Part of a small language model's weights: 13 layers, 3 heads of 32.
Each number is 128 + 32 x the weight over its row's rms, rounded and kept within 0 to 255. Layers, rows and columns count from 0. The size above them is the row's rms in percent of the matrix's.

# layer 5 MLP down (transposed), 384x96, rms 0.194, rows 308-343, columns 0-95
size [ 96 113 112 105  83  88 122  88 122  89  97  87 105  96  98  99  96  88  88  95  85  91  84  98 110 104 122  83 112 102 115  99  99 110 104  83]
[[154 115 109 161 105 140 150 186 120  74 130 124 144 162 191 146 150  67 135 109 106  95  50  90  74 106 184 136 132  69 151 135 136 153 165 174 136 156 164 118 205 156 135 163 124 165 146 127  98 126  84 127 152 102 139  90 115 135 149 125 108  89 142  82  87 113 112 133 157 160  77  90  85  82 110 118 157 185 152  83 120  97 125 101 140 110 152 157 133 167 104 128  82  72 105  98]
 [124 121 113 112 114 172  88  93 103 121 106 136  98 137 144 147 176 156 178 144 135 127 159 160 140 105  63 128 181 181 105 122 103 113 147 117 120 135  76  96 181 138 146  73 107 105  51 172 156  80 135 130 148 143 140 172 176  74 218  97 115 156 155 121 101  80 154 149 129 102  79 123 130  80 102 130  80 133  99 164 130  73 147 103 110 155 142 130 163 153 122  72 146  86  90 152]
 [136 100  91 144 117 147 199 145 132 137 220 102 120 155 101 133 136 111 182 107 104 126 113 100 181 147 139 146 155 155  98 115  69 155 164 169  99 150  65 152  92 101 160 152 136 149 101 105 130 148 115 153  94 111 147  99 159  90 167  81 109 102 116  92  44  74 167 105 142 141 132  83 139 143 104 103  97 200 124 119  92 176 129 127 147 132 127  82  74 114 174 119 121 138 143  76]
 [ 99 114 139 164 126 138 204 151 110 145 127 106 139  55 184 117 116  85 112 117 120  87 149  80 146  57 117  77  82 121  98 109 109 109 149 157 165 134 177  83 121 155 118 177 125  78 123 155 186 147 107 136 132  67 107 179 141 175 117 109 163 160 125  79 158 112 113 130 141 158 144 111  98 176 124 149 165 162 156 115 104 135 135 125 148 111  77  73 143 131  49 134 173 171 106 150]
 [139 163 128 157 132 112  87 148 127 123  93 124 165 199 165 132 109 189 174 100 160 151  54 100 113 151 130 187 131 147 152  63 105 150 152 157  85 179 106 188 133 151 148 108  85 109 135 147 165 170 174 174 162 117 101  87 125 138  72 110 108 101 173 153 174 141 114 146  71 132 166 159  75 152 171 125  99 116  82 133 148 148 122 151 106 131  70 119 126 178 150 157 110 141 137 101]
 [ 87 170 137 126 119 132 201 142 174 138 105  96 158 154 161 153 100 141  86 158 124 133 119 167 218 130 117 117 150  99 169 168 163 175  98 124 115 110 118  56 140 132 122 194 142 137  99 135 156 161 101 152 194  88  65 102 144 111 103 152 121 135 155  72 170  49  91 140 124 186 118 105 160 136 102  90  94 103  97 125 163 148 131  88 118 137 109 129 128 160 164 131 142 162 153 156]
 [104 131 123  81 134 152 109 140  64 104 108  85 156 140 111 102 196  68 100 151 128 143 150 162 213 129 158 104 149  70 170  92  97 129 178  83  99 169 162  96 131 172 141 146  98 105  85 137  94 138 111 163 149 150  92 122 106 109 173 104 187  78  41  64 147 153 126  92 135 110 116  91 129  88 113  92 110 109 125 135 122 149 151 144 115 186 129 110 160 118 128 161 153 108 121 140]
 [151 138 134 152 105 187 104 105 113 120 123 131 121 145 156 130 126 112 158 156 109 131  98 161 124 116 113 129 153 170 118 159 132 136 177 125  89 112 144 126  74 122  79 127 159 109 168 133 129 150  17 205 113 179 170 132 132 161 175  92 129 203 115 135  71 106 147 122  82 140 195 130 145  80 118 178 170 131 149 142 164 103 136  86 164  91 115 134 147 157 144  97  91 193 114  84]
 [145 117 121 136 146 116 114  80 141 213 143 125  64 131 143 117 132 147 116 143  92 134 126 192 118 114 117  94 148 124  40 107 173 175 133 168 112 128 135 119 140 110 123 164 193  38 107 141 117 103 104 128 185 149 130 153  78 173 110  89 152 151  60 126 175 142 216 108 117 120 133  92 143 158 111 165 163 132 135 151 116 148  94  85 141 104 100 103 104 126 177 136 168 147 107 125]
 [116 126 109 143  96 107 105 170 104 192  72 146  97 143 128 132 172 159 121  76 102 128 105  75 187 167 132 143 115 117 149 176 165  63 135 135 130 155  85 113 112 129 138 137 109 147 170 133  87 179 154 141 112 153 103  99 101 106  13 155 120 113 145  56 171 162 118 111 114  75 123 118 144 154  98  89 154 121 128  80 132 134 134 152  63 177 151 177 127 141 129 161 154  95 143 147]
 [153 131 131 120 165 140 130 110 116  89 109 190 153 127 169 131 136 140 137 113 121 117 134 166 173 159 136  59  94 167 165  68 197 151 108  98 123 128 125 183 139 140 130  48 111 151  74  91 114 141 136 197  96 132 172 138 128 118 126 141 112 109 126 183  40 164 161 154 137 159  55 133  99 125 136 122 161 101 162 158  98 105 161  66 107 163  77 135 115 113 164 160 101 136 116 140]
 [127  78 128 168 139  72 116 166 166  84 120  72 113 184 128 103  94  76 113 141 181 132  96 184 173 131 165 130 124 110 179 159 132  79 115 155 148 137 161 176  65 142  78 156 156 140 134 147 190 127  92  95 139 156 130  88  98 105 203 169 126 125 194 129 124 134 125 119 141 162 123 129 103 139  97 122  77 175 140  90 159 169 145 182 125 137  74 121 154 121 134  90 113 128  96 101]
 [121 125 143 135  91 137 153 170 178  99 136  97 108  78 122 111  93 107 180 106 110  83 136 143 109 152 119 162 166 129 177 137 135 127 177 152 114 170 129 136 103 108  36 127  99 111 113  92  77 110 124  68 176 140 196  65 129 146 113 104  55  89 144 174 180 106 111 126  77 132 129 168 140 149 168 164 100 104 155 127 139 130 132 147  78  89 127 135  49 128 142 165 109 144 116 169]
 [120  60 162 143 113 135 149 150 117 181 153  90 146 142  90  99 141 119 128 123 185 162  87  72 180 152 109  63 160 133 153 107 175 111 107  97 113 103 120 164 116 175  90 117 108 130 177 135 141 141 186 132  90 138 100 137 122 125 106 167 146 105  91 160 214 110 130  81 179 152 129 163 144 112  57  44 136 157 144 136 155 106 144  92 117 109  94 112 179  98 150 106 149  89 132 115]
 [138 144 105 184 104 155 129 174 131 160 112 131 118  98  92 123 107  84 104 119 153 139  87 182 160 204  71 187 136 108 130  49 179 136 117 122 153 120  98 116 162 190 189  95 106 151 104  76 153 164 197 116 160 158 106  94 155 188 169  78 165 151 108 138  95 144 132 108 120 129 146 159 121 128 161 131 145 168 103 105 145 142  83 169 111 134 101 123 178 102 142 117 127  97 170 120]
 [124 120 135 145 123 105  95 103 166 123 145  92 173 189 124 109 152 165  44 115 144 141 151 106 165 120  97 149 143  70 117  74 127 163 119 141 113  96 104  61 150 127 162 102 116  75 128 159 115 184 143 193 133 141  89 110 134 119 160 133 210 118 115 196 102 164 210 156  91 130 102 123 161 142 139  93 124 102 172 132 134 121 164 162  80 164  79 128 157 139 120  85 142  96 109 128]
 [127  96 126 160 189 120 169  89 112  97  70 158 120  97 115 179 136 114 127 130 118 137 101 124 106  99 133 104 105 140 148  94 166 153  79 126  95 147 146 176 125 128  85 117 123  96 111 165 139 127 138  98 130  88 158 138 130  67 141 170  88 171 200  95 135 151 101 143 175 189 114 160  92 112 135 142 122 158 114 151 130  82 109 176  86 171 146 133 131  74 143 166 204  53 192 169]
 [107 117 109 118  90 152 142 123 130 119 125 145 149 129  87 134 178  98 109 168 167 101 100 161  59 153 115 174  90 122  57  39  87 118 107  88 160 128 113 138 139 118 129  97 100 112 125 139 134 118 112 113 184 179 167 149 171  97 167 101 129 136 127 148 124 126 178 112 112 154 179 102 127 141 104  91  98 115 120 134  65 126 113 118  44 110 209 191 142  99  77 147 175 101 132 136]
 [117 100  62 123 118 107 157 150 113 128  57 125  48 125  89 162 107 120  83 126 125 127 141 146  63 126 146 115  65 139 121 162 115  48 130 122 138 110 109 127 119  98 128 169  88 140 127 107 151 102 124 105  89 132  92  90 155  78 102 185  94 147 162 124 131  95 107 129 135 111  95  75 110 112 120 146 148 170 150 141 114 150 143 102  65  59 150 132 108 155 119 110 108 205 173  55]
 [180 116 125 162 126 117 131 152 174 143 157 171  83 172 102 163 121 167 123  72 143 124 128  89 119 143 137 181 104 165  80 134 109 135  37 130 135 160 105  82 103 126  89 102 146 126 165 111 166  74 166  85  78 134 146 156  79 134 154 104 124  95 119  77 137 168 164 129 129 156 139 159 115  72 141 147 108 154 125 127 115  93 107 141 130  94 198 118 121 150 157  42 177 142  92  79]
 [154 144 120 152 145 125 150 103  93 103 176 139 106 144 126 162 144 133 140 114 108 118  84 115 120 105 100 142 148  59 153 140 155 172 123 111 165 113 137 172  72 117 153 113  61 114 105 133  92 123 142 160 119 137 154  90  88  25 151 123 152 137 124 115 205 152 149  55 108 128  84 166 117  81  91 139 132 174 143 113 143 134 147 218  99 124 156 132 158 143 106 213 140  99 107  98]
 [124 113 138 168 173 201 152 150 130 100 149 191 112  92 138 165 145 117 148  94 111 118  72 102 164 165 131  73 170 121 144  98  62 117 105 169  99 133 155 112  86 156 100 146 163  94 140 108 117  93 150 102 112 106 182 125 113 197 165 138 114  87  84 176 171 152 135 133 202 127 151 159 145 103 110  88 146  92 101 129 135  62 119  90 177  85  91  78 132 149 114 165 135 115 128 121]
 [100 138 134 160 130 160 179 128 144 144 102 110 134 106 113 118 147 169  91 197 151 161 157 178  84 158 130 124 104 135 101 137 123 143  96 131 205  99 119  96 136 160  73 142 143  94 168 163 111 116 104  92 178 165 121 223 127 152 134 143 132 113  95 140 147 193  77 123 121 123 207 130 134 111 202 193 143 128 126 100 154  99 143  85 161 132  93 163  96 169 109 104 160 113 122 155]
 [ 59 168  87 121  97 175 139 130 144 123 150 149 105 109 129  95 106 137  76 171 146 145 163 145 118 101 116 102  65 126 172 131  82  76 139 121 142 168 190 132 131 151 152 142 132 217 146 137  71 103 123 158 180 139  97  97 130 148 127 170 141 110 146 175  61 106 126 142 100 128 115 175 153 120 104 130 111 123 120 111  88 192 145 201 145 136 145 123 182 139 139 159  89 167 179 169]
 [ 84 108  83 116 135 153 117 132 144 114 187 147 139 107 101 104 119 126  97  98 160 132 175 138 116 134 154 111  72 105 131 124 102  89 156 119 117  97 149 141 119 132 109 160 188 144  97 143 106 142  98 148 104 129 149 156 181 225 147  73 119 155 125 108 150 101 157 185 130 143 123 113 105 148  70 147 145 153  97 105 157 141 196 139 198 144 134  10 142 164 131 173 126 154  79 152]
 [125 108  49  83 198 149  89 122 160 129 136 113 125 145 130 162 114 146 132 132 123 122 152 112  65 163 107 160 124 160  81  71 129 198 134 138  87 120 158  85 169 138 145 105 167 115 119 167 132 124 121 169 126  97 143 162  73 218  98 117 147 113 134 145  41 110 182 142 129 110 130  32 120 123 127  88  97 145 136 135 122 120 120 138 117 112 141 112 189 149 128 172 133 125 141  83]
 [179 126 116 126 137 124  63 128 123 158  79 127 129  72 128 133  87 125 126 143  91 170 152 131 107  69 122 125 112 101 147 165 178 106 149 101 125 164 118 134 182 120 103 143  95 155 174 197 160 146  66 122 124 119  84 159 171 156 142 121 204 105 125  88 102 151 122 119 154 136 173 112 220 187 135 128 116 118 123 122 137  95 103 126 109  56 131 139 126 104 129 143 209  73 104 147]
 [134 109 101 130 137  83 124 155 174 118 127 129 105 154 151 152 117  99 166 188 143 168  97 156 121 174 131  91 156 133 163 196 103 221 140 158 165 104 153 131 109 182 129 147  77 104 116  59 189 126 145 116  83 165 105 152 119  78 125 160 140 111 184  85 105 154 139 136 101 159 124  73 118  96 174 148 144 121 170 114 159 128 111 115 131 175 125 169  73 170 146 108 162 187 116 137]
 [106 131 207 110 185 127  63 138 184 127 132 152 169  81 112 123 145 181 107 143 116 141  97 115  91  82 108  98 165 129 196 132  87 132 100 157 111  99  92 147 137 145 100 135 101 142 122 161 138 100  80 121 154 121 143  89  72 122  40 104  96 198 122 133 147 120 123 104 157 100 172 183 105 113  67 139 116  71 149 131 140 127 134 151 170 130 106 128 103 168  73  86 136 114  96 125]
 [165 182 120 109 245 157 126 139  81  85 105 172 173  31 142 110 135 119 102 121 105 102 176 143  82 135 144 157 148 131 195 104 135 116 135 112 131 127  65 141 159 118 166 113  67 133 113 195  96 129 123  97 125 116 126 135 107 116 118 151 103 126  58 143 119 122 137 141 132 106 103  58 153 136 164  64 142 111 108 154 135 124 147 137 106 131 148 163 132 136 128 192 109 108 113 113]
 [110 106 124 118 107 139 138 174 161 153 148 113  86 105 103  83 120 166 142 174  98 169  92 221  73 114  89 146  88 107 192 131 153 132 110  88 161 105 142 153 127 142 110 100 129 132 142  95 142 150  72 167 134 162 154 122 123 107  70 173 101 118 129 119 168 178 128  85 120 140 105 141 101 115 137  82  76 120  18 140 148 140 174 102 102 135  82 127 152 137 116  75 137 169  93 110]
 [ 43 129 162 173 130 141  99 143 104  68 132  80 180 116 148 153 113 149  85 116 136  85 139 139 152  69 146 168  78 168 162 131 159 133 139 138  98 123 159 111 148 127 112 126 100  96  47 127 145 118  91 129 182 124 118  30 163 138 127 119 106 151 137 138 118  69 133 163 182  85 145 116 138 128 178 136 119  97 163 136  49 127 109 103 142 104 145 138 114 134 115 142  73 169 138 174]
 [ 95 105 134 139 140 102 101 130 166 148 100 140  40  82  45 179  91 105 140  94 118 174 167 119 112 153 121 142 147 127  81 136 132  98 108 140 131 172 168 154 122 112 148 133 110 171 168 130 204 183 116 130  82 106 185 136 147 147 134 129 122 145 101  96 114 119 133 126 188 110 105 112 121 150  58 173  76 155 102  81 134 171 127 104 132 148 137 149 158 137 125 141  83 105 211 170]
 [137 152 129  78 158 122  91  88 123 110  93 103 145 137 164 121 211 165 207 167  99 146 121 182 121 132 114 132  86 129 215 124  75 125 170  88 150 167 177 111 115 148  78 140 134 142  71 206  98 128  70 122 134 146  94 117 137 141 114 143 144 132 138 148 146 126  99 119  79 153 122 109 147  87 141 174 131  97 110 115 112  99 111 142 158 143 120  99 133 144 179  66 123 159  75  80]
 [116 162 123 129 163 129  98 174 117  98 161 121 150 169 128 136 165 113 164 111 192 108 196 100 134  41 129 163 120 176 136 112 126  73 132 117 112  90 145 162 120 173 144 140 139 190 143 113 121 141 188 193  56 112 136 147  76 158  76 181  92 169 150 146 134 130 156 127 199 142  91 118 142 124 133 142 144 128 119 148  88  81 109 166 145  87 144 154 151  82 133  95 139 174 141 137]
 [136 156 123 102 201 169 110 140 152 110 143 101 153 154 128 168 107 142 136  96 155 151 130 164 139  95 154 169  67 129 166 144 170  99 225 186 128  97 100 116 132 175  94 180 166  93 122 123 140 178 197 130 112  95 149 190 144 107 136 177 179 136 111 165 105 127 179 110 126 153 171 168 158 153 122 140 145 180 147 115 118  75 158 152 101 141 120 158 125 101 130 163 165 142 171 120]]
# layer 5 MLP up, 384x96, rms 0.196, rows 309-344, columns 0-95
size [102 105  96  94  88 115 106  94  93  94  87 113 102  97 100  90  96  95 107  92 102  90 111  99 103 109  97 106  99 106  98 102 116  99  98 104]
[[129 163 156 133 146 178 137  95 160 124 216 100 140  51 115 159  78 179 127 160 142 113 153 198 143 106  86 133  95 152 103 133 114 175 109 130 127 121 127 146 104 133 171 107  98 101 127 165 155 120  99 174 188 127 126 147 144 117 110 152 118  96 137  71  62 124 107 101 191 134  78 119 100  73  90 131 107 146 166 124 107 101 147 142 122 135 115  89 151 159 138 134  65 103 106  50]
 [160 148 162 116 162 112 166 212 154 129 181 141  62  80 129 131 122  87 132 138  60 123  78 155  81 105 125 165 175 147 122 116 230  82 132 158 154 185 101  89 135 104 172  93 138 127  95 173 174 129  93 119 158 122 119 102 131 157 133 161 137 112 144 151 152 186 108 125 106 164 128 144 132 104  97 180 127  97  72 107 105 125 115 119  90 118  76 137 131  73 112 134 116 150 122 128]
 [ 45 114 150 144  92  95 158 105 115 167 133 150  69 141 119 200  71 171 172 136 158 107 154 115 127 140 158 146  76  92 112 136 104  90 190 139 125  80  87 161 133 148 113 108 120 113 100 167 158 148  63  96 114 128 124 119 195 142 170 148  74 142 136  92 115 170  60 128 133 108 126 170 144  83 110 150 154 145 148 118 161 156 142 123 180  88 124 162 153 113 111 176  98 125  92  94]
 [112 132 125 144 128 148  79 143 175 145 143  75 126 106 148 169 147  50 123  88 168 105 120 170 117 163 149  96 130 178 101 103 178 101 141  59 162  92  87 121 104 135 139 171 102 173 107  64 172 137  85 166 116 148  95 110 174 145 124 168 149 152 114 153  73 118 154 132 155 146 106  97 115 130  86  73 159  98 177 165 103 144  77 152 111 134 123 167 126 109 163  78 194 113  93 118]
 [137 121 134 140 190 118 139 104 127 135 129  70  85 122 177 111 106 128 165 107  50 102 194  86 130 163 144 114  93 130 145  92 153 129 117 107 125  95  86 152 133  53 169 158 102 110 105 152 193 139 133 160  86 177 111  75 153 177 144 126 176 162 163 100 145 137 143 112 152 157 137 169 132 174  71 150 168 159 115 139 116 117 150 128  79 182 152  86 130  67 155 147 110 146 130 181]
 [124 156 118 127 148 128 127 111 104  86  91 148 124 152 173 142 102 123  67 148 124  84 102 140 126 155 219  74 177 166 115 119 142 170 106 111 121 113 119 131 155 177 152 140 105 131 136 136  24 130 129 127 137 150 117 147 119 118 103 165 130  86  60  41 111 200 164 176 135 139 144  84 150 167 117 110 133  57 179  69 131 159 129 129  92 137 123 134  96 135 132  94 114 131 143 110]
 [111 101  46 102 158 107 107 110 167 102 149 141  98 173 106  86  82 119 140 198 125 111 173 108 130 120 137  90  79 140 135 125 137 149 149 135 144 159 129 164 106 168 149 128 136 145 177 161 117 146 168  99 178 153 151 181  65 115 162 148 143 103 137 126 138 129 131 157 165  80  58 150 135 125 106 135 184 121 169 116 120  90  68 119 177 120 128  77  96 126 197 135 144 217 134 133]
 [189 105  92  94 118  41 117  93 131 159 158 101 102 133 127 152 139 121 168 147 161  89 163 124  88  72 100  88 133 128  81 140 141 126 169 111 133 138 101  84 143 121 151 121 176  65 117 145  95  95 114 121  95 103 168 150  76 130 113  58 144 185  35 122 165 101 146 167 183 165 151 126 158 114 109 123 164 105 121 132  90 123 109 132 130  72  77 105 129 122 127  95 146  89 122  91]
 [149 101 128 113 135 151 161 111 138 164 120 165 146 126 203 184 107 118 140 156 116 178 115  50 126  40 125  76 153  98  74 120 117 159 120 104 145 140 109  96 114 107  95 172 159 133  79  97 131  94 148 107 147  99 136 165  94  62 170 142 137 118 155 173 137 113 133 149 114 124 147 143 154 143 182 156 128 152  91 103 124 157 108 149 159 140 163 115 131 161 115  81  74 141 136 236]
 [119 115 145  93 115  87 162 127 133  94 182  76 142 139 146 151 110 152 106 145 180 142 115 101 112 143  75 174 196 106 121  69 121 194 117 150 105  95 141 146 169 150 112 106 194 106  39 143 123 127  73 115 157 101  97 171 131 123 171 127  62  81 150 151 132  71 123 150  90  93 116 130 149  96 129 110 118 133 112 140  90 185 155 130 138 151 173  97 186 116 156 146 121  91  85 115]
 [154 100 147 171 128 160 155  68 121 150  43 178 128 114 115 178 114 136 165 145 175 144 164  99 133 165 114 107 120 143 142 113 166 171 154 163 166 109 138 199 136   0 110  84 171 125 114 127 152 139 114 160 145  91 115 186 104 128 141 133 119  92 124 159 149 103 136 106 136 125 119 148 153 151 162 127 133 168 144 117  66 139 138  76  86 118 129 100 127 109  76  96 171 140 142 149]
 [109 121  94 139 138 117 134 128  83 137 140 135 170 145  98  85 118 108 143 150 156 124 133 201  44 195 145  88 147 127 108 104 127 130  94 146 117 143 204 113  98 107  55 168 151 163 129 120  93 137 150 132 134 134 156 108 118 133 119  84  84  64  79 141 176  88 196 157 108 127 141 111 101 126 133 209 134 189 122 104 178 165 153 105 115 124 177 111 156 110 133 143 132 173 171 136]
 [132 168 131 176  95 110 142 151 121 153 160  98 106 191 126  92 117  85 144 132 106 125 115 105 122 121 141 197  65 109 129  91  95 151  55  99  89 116 131 117 126 128  77 112 137 143  97 131 120 156 120 164 124 178 142 130 134 128 183 146 161 173 124  94 170  76  62 170 160  88 126 140 130 156 142  68 127 138 133 174 201  97  63 147 134 107 109 165 160 156 189 122 154 104 187 123]
 [139 128 143 128 170 145 144  82 100 108 191 127 100 143 110 101 155 114 167 193 139 122  82 155 134  97 125 136 184 135  89 116  86 200 106 136 138 121 147  74 160 114  84 153 166 151 136 164 119 135 128 157 135 140 151 101 140 178 105 132 110  77 117 135 180 100 152 172 110  69 139 123 154  97 131 137 100  88 116 148 133 158 153 175 144  49 165 120 167 109 136 235  76 143 107 160]
 [ 66 107 170 112 119 134 123 119  56 168 164 122 141 142 102  69 133 123  97 164 124 134  73 153 163  92 130  49 153 138 100  70 112 140 103  87  98 192 141 157 122  89 113 142 117 159 155 105 131 142 150 134 134 121 174 158 153 147 164 110 127 161  47 112 183  91 151  81 159 169 195 161 105 180  82 138 146 143 130 131 148 122  94 138 175 102 105 136 152 134 124 185  96 150 138 108]
 [104 141 105  82 142  90 155 130 141 112 133  91 140 132 164 101 135 113 116 121 106  66  97 139 152  82 100 176 150 137 159 164 107 127 177 166 156  94  62 106  92  78 208 153 119 114 104 145 168 136 128 133 155 107 103 124 174 104 165  98 155  74 115 208  99 128 195 120 114 124 133 124 131 158  40 147 152 103 147  84  67  95 164  98 182 119 130 126 102 165 127 114  91 117 134 151]
 [124  80 109 148 112  75 147 126 143 146 109 108 108  58  98 125  71 130 105 152 106 152 144  96  94 180 157 132 100 113 115 118 138 126 109 107 120 185  68 155 123  87 154 148 106 103 143 146 163 127 120  80 130 119 108 132 108 165 141  88 127 163 143 132  72  66  86  98 152 148  97 119 139  77 112  99 150  34 147 174 108 126 171 114 102  75 139  97 112 130 234 148 120 174 135 160]
 [ 91 146 176 176 114 116 114 103 161 141 141 188 161 137 191 132 122 136 158 160  95 114 108  64 148 145  92 145  90 136 140 101  99 131  91 139  86 178 117 133 141  94 112 154 149 112 171 146  59 159 130 142 123  76 186  94 101 112 126 115 137  81  70 128  79 130 162 124 125  97 124 151 175 118 146  96 148 124 132 109 171  74 155 104 210 138 101  58 153 172 133 150 160  77 102 156]
 [168 125 166  80 139 142 140 147 126 180  94 102 201 111  91 112 106 164 160 150  73 141  82 151 117 118 134  95 145  75  92  98 150 105 100  99  70  86 155 148 101 170 144 153 118  92 143 119 114 163 105 153 114 138 154 128 138 160 118  62 121 155  92 140 124  69 126 159  81 175 122 121 155  88  78 115 166  98 183  94 166 124 146 126 205  78 123 141 131 149 127 158  78 162 109 184]
 [122 128 178 108  82 119  95  94 130 176 100 109 141  74 147  77 112  67 142 160  99 101 158 116  70 122  87 140 138 145  70  94 163 101 168 125 114 170 115 141 160 143 135 150 167 140 155 122  77 107 114  99 126 125 131 151  76 197 162  76 122 186 143 147 126  99 114 165 158 126 114 112 140 128 137 153  90  89 119 168 118 122 151 115 175 159  85 184 173  78 139  49 108 134 189 125]
 [154 123 127 116 138  66 114 165  62 132 106 154 135 130 141 200 102 172 180  67 183 155 122 100 114 156  97  93 152 120 179  80 128 142 144 129 117 140 164 206 110 138 142  90 160 118 125 139 109  92 114 134 107 152 125 127 163 221 160 148  97 121 141 115 126  99 109 134 140 113 140 129 155  70 109 149 129 183 150  91 111 211 128 158  78 141 121 161  81 141 148 153  73  93 129 103]
 [203 130 173 112  80  91 121 171 105  93  73 104 143 173  93 145 147 135 153  75 113  81 117 109 144  95 110  96 166 149  88 135 106 119 136 134 157 135 139 133 164  86 221  62 186 123  91 142 190 157 127  85 109 134 135 140  75 140  79 114 142 107 126  97  99 120 125 110 161 141  76 156 165 141 154 146 153 131 135 174 142 161 114 140 100 116  98  88 134 111 125 183 144  70 149  86]
 [109 131 125  88  81 122 191 190  98 139 120 135 132  72 154 146 160  84 170  97 112 122 140 169 142 176 111 164 122 117 125 150 157 161 146 125 156 116 160 188  94 116 114 148 192 162 124  96 186 161 129 136  98 193  96 141 134 113 114 145  86 157  88  91 144  93  78 170 129 113 156 108 133 134 101 103 168 180 172 179 125  82  99 100  93 167  85 152 126 138 119 150 188 125  70 158]
 [125  94 111 137 139  77  92 113 118  91 150 144 104 102 127 185 139 108 180 133 114 112  98  76  61  92 135 100 161 142 122 109 158 176 112 107 154 146 124 114 130 157 127  96 105 111 194 139  99 180  83 102 151 114 108 129  93 128 131 189 160 138 127 214 126 144 122 118 157  81 103 182  74 166  85 173 153 133 132 148 144 114  59 165 186 143 141 117 157 123 130 145 171 200 151  91]
 [122 159 131  34 112  80 133 181 138  96 122 122 103 108 124 198 171 185 149 143  80 120 130 123 118 101 160  82 118 147 131 139 123 143  52  88 162 111 122  49 104 111 154 205  86 115 164 160 150 112 106  90 167 117 160 131 150  70 132 104 145 126 132  92 104 130 126 152 166 127 110  94 142  78 140 108  98 107 213 131 130 125 151 132 125 129 121  92 125 123 141 186 126 156  88 156]
 [165 150  73 123  66 145 100 120 195  90 122 131  72 139  71 115 152 111 146 133 152 106  87 108 105 172 110 170 140 125 150  88 106 120 123  45  94 132 122 124  79 160  66 133 208 146 154 186 119 100  63 146 150 118 148  84 157 144 145 114 137 118 135 158 173  59 147 164 114 161 165 155 147 162 138  96 145 128  86  80 119 154 118  98 117 145 132 129 146 136 161  94 129 134 184 134]
 [148  63  83 158 165  95 137  90  91  98 147 155 136 146 151 116 106 127 139 142 167  81 134  94 162 184 107 112 114 206 111  97 146 159 158 145 121 164  80 136 102 151 113 142 159 138 154 129 145 109 142 142 147 147 138 122 156 108 170 130 114 144 121 106 127 164  87  65 171 117 161 132 117  81 105  79 121  98 148 228  81 110  99  68  76 186 138 115 155 118  82 143 139 102  88 184]
 [148 155 148  69 133  81 161 149 155 104 121  91  58 142  80  89  81 150 180  81 139 103 167 103 142 102 100 179  87 174 163 111 130 136 125 149  67 138 216 138 136 179 138 124 158 134 135  44  67 138 104 140 136 146 131 153 115 181 144 173  76  88 145 138 139 117 152 156 150 124 123 116 122 121  61 131  98 125 149  65 155 140 147 143 138 138 149 118 104  97 127 100  98 162 143 123]
 [149 133 169 179 119 155  82 141 139 182 151  31 118 151 127 157  59  71 107  59 170 135 135 124 156 161 170 157 126 110 100 101 139  93 134  86 114 208 111 122 139 130 145 129 120 189 106 144  78 142 112 187 149 153 146  76 131 136 142 101 137 130 102 140 112 138 182 117 126 169 138 144 110 119  94  98 110 152 103  99 133 148 128 127 175 154 137  82 138  93 159  87  76 143 137 195]
 [165 176 102 169 145 101 167 188 126 137 118 124  78 122 149 105  94  98 142 121  60 118 104 126 130 123 137 103 132 118 175 149 137 140 171 131 158 150 127 130 136 104 120 104 102 154  93 135  98 170 106  63 135 119 155 144 131 153 139 176 146  87  95  51 173  91 173 149 126 203 100  93 129  86  83 178 142  67 128 125 145 145 135 164  44 140  93 125 120 203 163 129 165 153 104 131]
 [153 189  98  95 115 104 136 115 174 163  97 208 111  94  98 158 111  81 122 152  86 147 126 140 172 129  92  93 129  86  77  84  69 144 144 115 117 121 139 121  91  96 128  73 183 102 110 137 143 125 127 155 133 124 136 150 139  87 136 152 176  78 113 127 116 158  95 112  93 168 160 125 139 122  79 115 128 212  94 148 155 146 157 160  98 124 127 176 188  50 117 129 167 146  95  88]
 [ 97 189 129 112  99 144 118  98  93 123 138 158 106 157 155  76 102 162  97 159 166 105  45 134 119 170 124 119 131 154 147 150 142 174 129  69 158  97  93 105 138 139 149  83 106  63 102 137 114 131 125 148 147 139  79  89 146 152 133 110 151 166 127 137 108 192 146 110 139 135 132 123 134 134 120 128 173 145 149 142 179  64 174 138  90 171  89 177  66  60 183  92  88  86 166 138]
 [140 136 122  97 139 127  69 147 125 105 122 170 157  65 150 119 153 162 141 181 150 118 114 178  92 158 160  76  51 157  82 165 121 174 129  88 138 151 139 121 105 102 144 101 132  96 128 162 144 139 118 135 127 199 149 125 113 155 143 164 155 100  64 134  87 165 181 148 115 105 123  99  81 132 170  82  90 160 137  70  97 172 133 122 114 130  98 137 180 155 121 192  81 167 140  76]
 [ 95  72 143 130 119 113 133 117 119 174 143 127 181 127 134  97  87  78 122 125 124 131 125 118 112 131 117 128 111 166 122 128 125 109 125 151 105 158 123 105 161 204  97 141 130 132 170 159 145 110  57  78 133  80 209 123 224 102 103  69 134  80 124 107 178 150 140 160  87 156 122 180 176 147 167 108 141 142  96  98 177 140 181 129 116 153 103 122 124 143 130 182 139  66 185 129]
 [137 113 141  88  65 102 154 110 151 140 135 143  99  79 100  54 116 154 135 153 121  98 119 118 105 126 103  93 134  95  53 113 102 134 118 119 137 160 151 146 193  87 195 161 125  94 108  99 122  96 160 120 105 115 110 161 120 151 117  67  88 117  39 143 169 133 145 138 188 111 136 150 141 108 109 107 177  91 140 201 138 119 159 109 127 180 155  69  95 142 101 146 106 118 187 160]
 [121 142 130 135 186 112 125  77 147 105 124 157 188 100 149 161 155 113 154 125  68 142 124 130 114 137 139 137 126 162 205 132 127 142 135 105  98 182 116  89 164 169 110 109 104 105 151 125 131 137  56  97 120 104 180 154  92 151  74 138 117 128 137 130 133  34 139 177 125 136 140  88 155 114 146 178 128 196 142 151  73 183 137  75 166 168 161 173 120 133 145 150  91 161  84 170]]